Each number is 128 + 32 x the weight over its row's rms, rounded and kept within 0 to 255. Layers, rows and columns count from 0. The size above them is the row's rms in percent of the matrix's.

# layer 4 MLP up, 192x64, rms 0.237, rows 185-191, columns 0-63
size [112 100 108 103 107 109  96]
[[ 91  91  99 150 135 105 146 124 121 110 137 107 148 114 150 129 160 148 122 207 184 121 144 153 182 114 160 171 119  82 113 107 201  73 118 143 109 173 161 162 153  64 107 109 113  84 105 166 142 130 105 132 141 151  73 136 173 164 147 146 185 183 121 123]
 [107  93 128 157  92 148  85 141 103 111 171 137 168 102 163 182 147 112 128 137 111 100  72 171 165 141 109 136 103 130 115 115 100 144  86 126 106 200 143 150 173 122  92 101 101 117 170 159  63 107 111 169 144 119 145 158  88 198 187 134 136 162  67 141]
 [ 76 105  93 135  62 111 134 126  99  76 173  93 174 129 158  62 123 115 119 172 102 194 140  91 131 114 142 108 141 153  74 144 117 164 109  97 145 178 129  88 154 124 139 167 124 149 100 136 119 129 114 125 103 178 125  51 129 150 118 131 102 113 128  43]
 [195 112 119  77 110 145  91 117 128 116 114 114 103  94  96 154  81 150  87 132  87 124 184  84 104 123  72 167 183 119 135 137 200 157 146  90 150 155  64 112 143 146 128 117 109 128 147 132 143 115 132 104  79  57 106 184 114 174 159 143 161 143 101 120]
 [120 128 118  88 144 137 175 150 148 155 165 163 117 129 149 145 155 102 162 153 228 132 132 177 179 113 164  96 143 132 132 124 125 137 144 126 136 136 113 108 142  86 106 111  90 102 205 146 129 157 122 187 118 163 181  88  80 151 196 149 180  94 161 120]
 [151 146  93 109 164 112 147  96 150 107 149 168  65 142 128 152 139 144  87 167 103 137 192 118 152 107 177 148  99 116  60 128 159  57 169 145 142 137 157 139 110  84 102  89 117 128 155 168 173  92 136 145 120 103  84 170 183  72 144 184 146 140 137 107]
 [141 102  65 117 154  57 154 179 190 115 111 119 142 160 149  94 180 192 125 128 160 190  65 114 141 165 147  98 171 155 125 159 122 128  83 104 128 125 133 114  75 159 115 113 165 171 126 179 104 151 143  70 118 139 122 135 110 118 111 122  96 108 175 115]]
# layer 4 MLP down (transposed), 192x64, rms 0.202, rows 185-191, columns 0-63
size [110  97 113  97 115 107  97]
[[128 135 130 115 136 156 114  86 169 182 152 133  99 126 131 185 116  74 136  94  84 129  78 120 119 117 157 144 103 166 102 142 104 126 154 181 175 114 148  67 125 164 143 130 128 168 145 129 104 213 190 153  81 155 103 120  73 124 158 127 160 192  92 134]
 [ 81 104 149 162 159 125 132 197 195 116  43  99 100 124 125 101 113 126 109 131 121 142 148 161 121 109 132 152 194  74 104 179 168 101 125 143 104 126 161 130 146 149 167 211 118 146 122  97 150 143 118 144 141 137 139 108 168  82  80 114 102  89 173 112]
 [187 104 151  78 125 114 160  93 114 171  96 159 187  86  94 137 106  97 109 105 134 145 122 124  66 119 116 131 165 105 202 142  78 109 120 149 108 131  74 132 119 103  98 164  70 166 128 118 158 170 152 201 143 127 130 127 147 146 132 168 115 101  60 139]
 [148  99  73 125  80 106 112 156 154 131  99 138 153 148 146 134 159 181 125  80 174 117 129 100 168 106 125  86 145 158 163 159 149  81 113 167 150 182 127 101 101 100 153  83  96 143 139 178 108 188 111  95 138  80 196  78 177 158 150 120  85 110 108 117]
 [135 149  75 116 101  79 128 133 146 152 156 127 100  71 155 131 163 101 116 120 105 128 166 107 193 103 181 146 179  76  81 134  93 108  70  82 122 104 153  99 159 217 130  94 145  96  73 110 131 124 102 125 141 121 120 142 105 109 176  95 118  93 157  98]
 [109 154 153 154 163 121 137 136 139 104  83 149 113 101 131 133 179 109 141 122 134  55 184  64 144 148 175 114 130 104 129 131 134  42 141 150 130 104 121 122 110 128 130 151 203 176  51 159 156 109 174 123 163  94 160  84 162 113  87 138 129 128 135  86]
 [140 133  85 116  69 183  93 152 140 136  94  81 122 104 124 149 144 107 131 101  79 140 185 111 161 124 116 103 102 158  90 132 147 118 113 140 143 180  94 133  99 136 126 126  94 155 154  63 181  83 101 153  67 152 116 134 133  54 207 121 155 140 130 175]]
# layer 4 MLP gate, 192x64, rms 0.265, rows 186-191, columns 0-63
size [ 97 116  87 114 101 109]
[[147 148  64 119 149 125 139 118 125 109  94 138 131 152 138  76 127 127 133  94 105 134 141 148  74 171 111  97 106 154 127 206  42 115 136 107 153  40 134 151  85 131 111 135 148 135 158 154 154 139  53 112  89  89  88 129 127 186 163 161 155 101 133 128]
 [ 74 154  68 152 101 182  91 131 157 114 192  85  84 151 119 165 138 134 199 158 125  80  97 125 159 140 148 186 127 162  98 128 114 132 121 124 162 130 194 149  92 131 129 115 108 138 106 140 135  92  84  92  70 149 100 112 151 143 146 128 179 159 177 145]
 [173 165 107 122 159 106 144 137 150 153 153  45 101 154 153 145 102 124 138  96 104 109  93  73 119  83 109 141 102 162 136  98 204 136  89 120 155 133 191  96 136 124  91 150  83 117 122 138 106 114 201  68 102 115 130  85 139 107 147 172 167 148  93 100]
 [103 120 136 118 165 143 120 176 151 210 150 109 144  69 126 123 154 137 188 109 130 147 144 118 146 103 142 140  98  76 116  66 137 153 182 137  68 191 161 125  85 158  82 112 104 121 110  75 156 186 135  78 110  99 110 138 105  86 129 176 144 117 117 123]
 [161 131 159 133 208 115 127 123 135 208 116 149 152 141 115 132 136 174 170 117 156 111 112 114 176 157 173 133 168 142  78  87 141 125 129 164 151 127  70 180 121 161 148 131 144 119  96  90 171  90 135 131 135  32 156 113 112 112 149 118 103 135  82  83]
 [167 158 147 170  96 152  95 108  82 129 145  55 133 164 142 109 156 146 151 140 130 176  97 110 127 205 136 124 114 123 125 175  69 160  84 112 103  88 118 102  94  99 102 130 155 123 133  89 134 160 114 143 200 154 110 115 104 118  63  70 173 106 103 110]]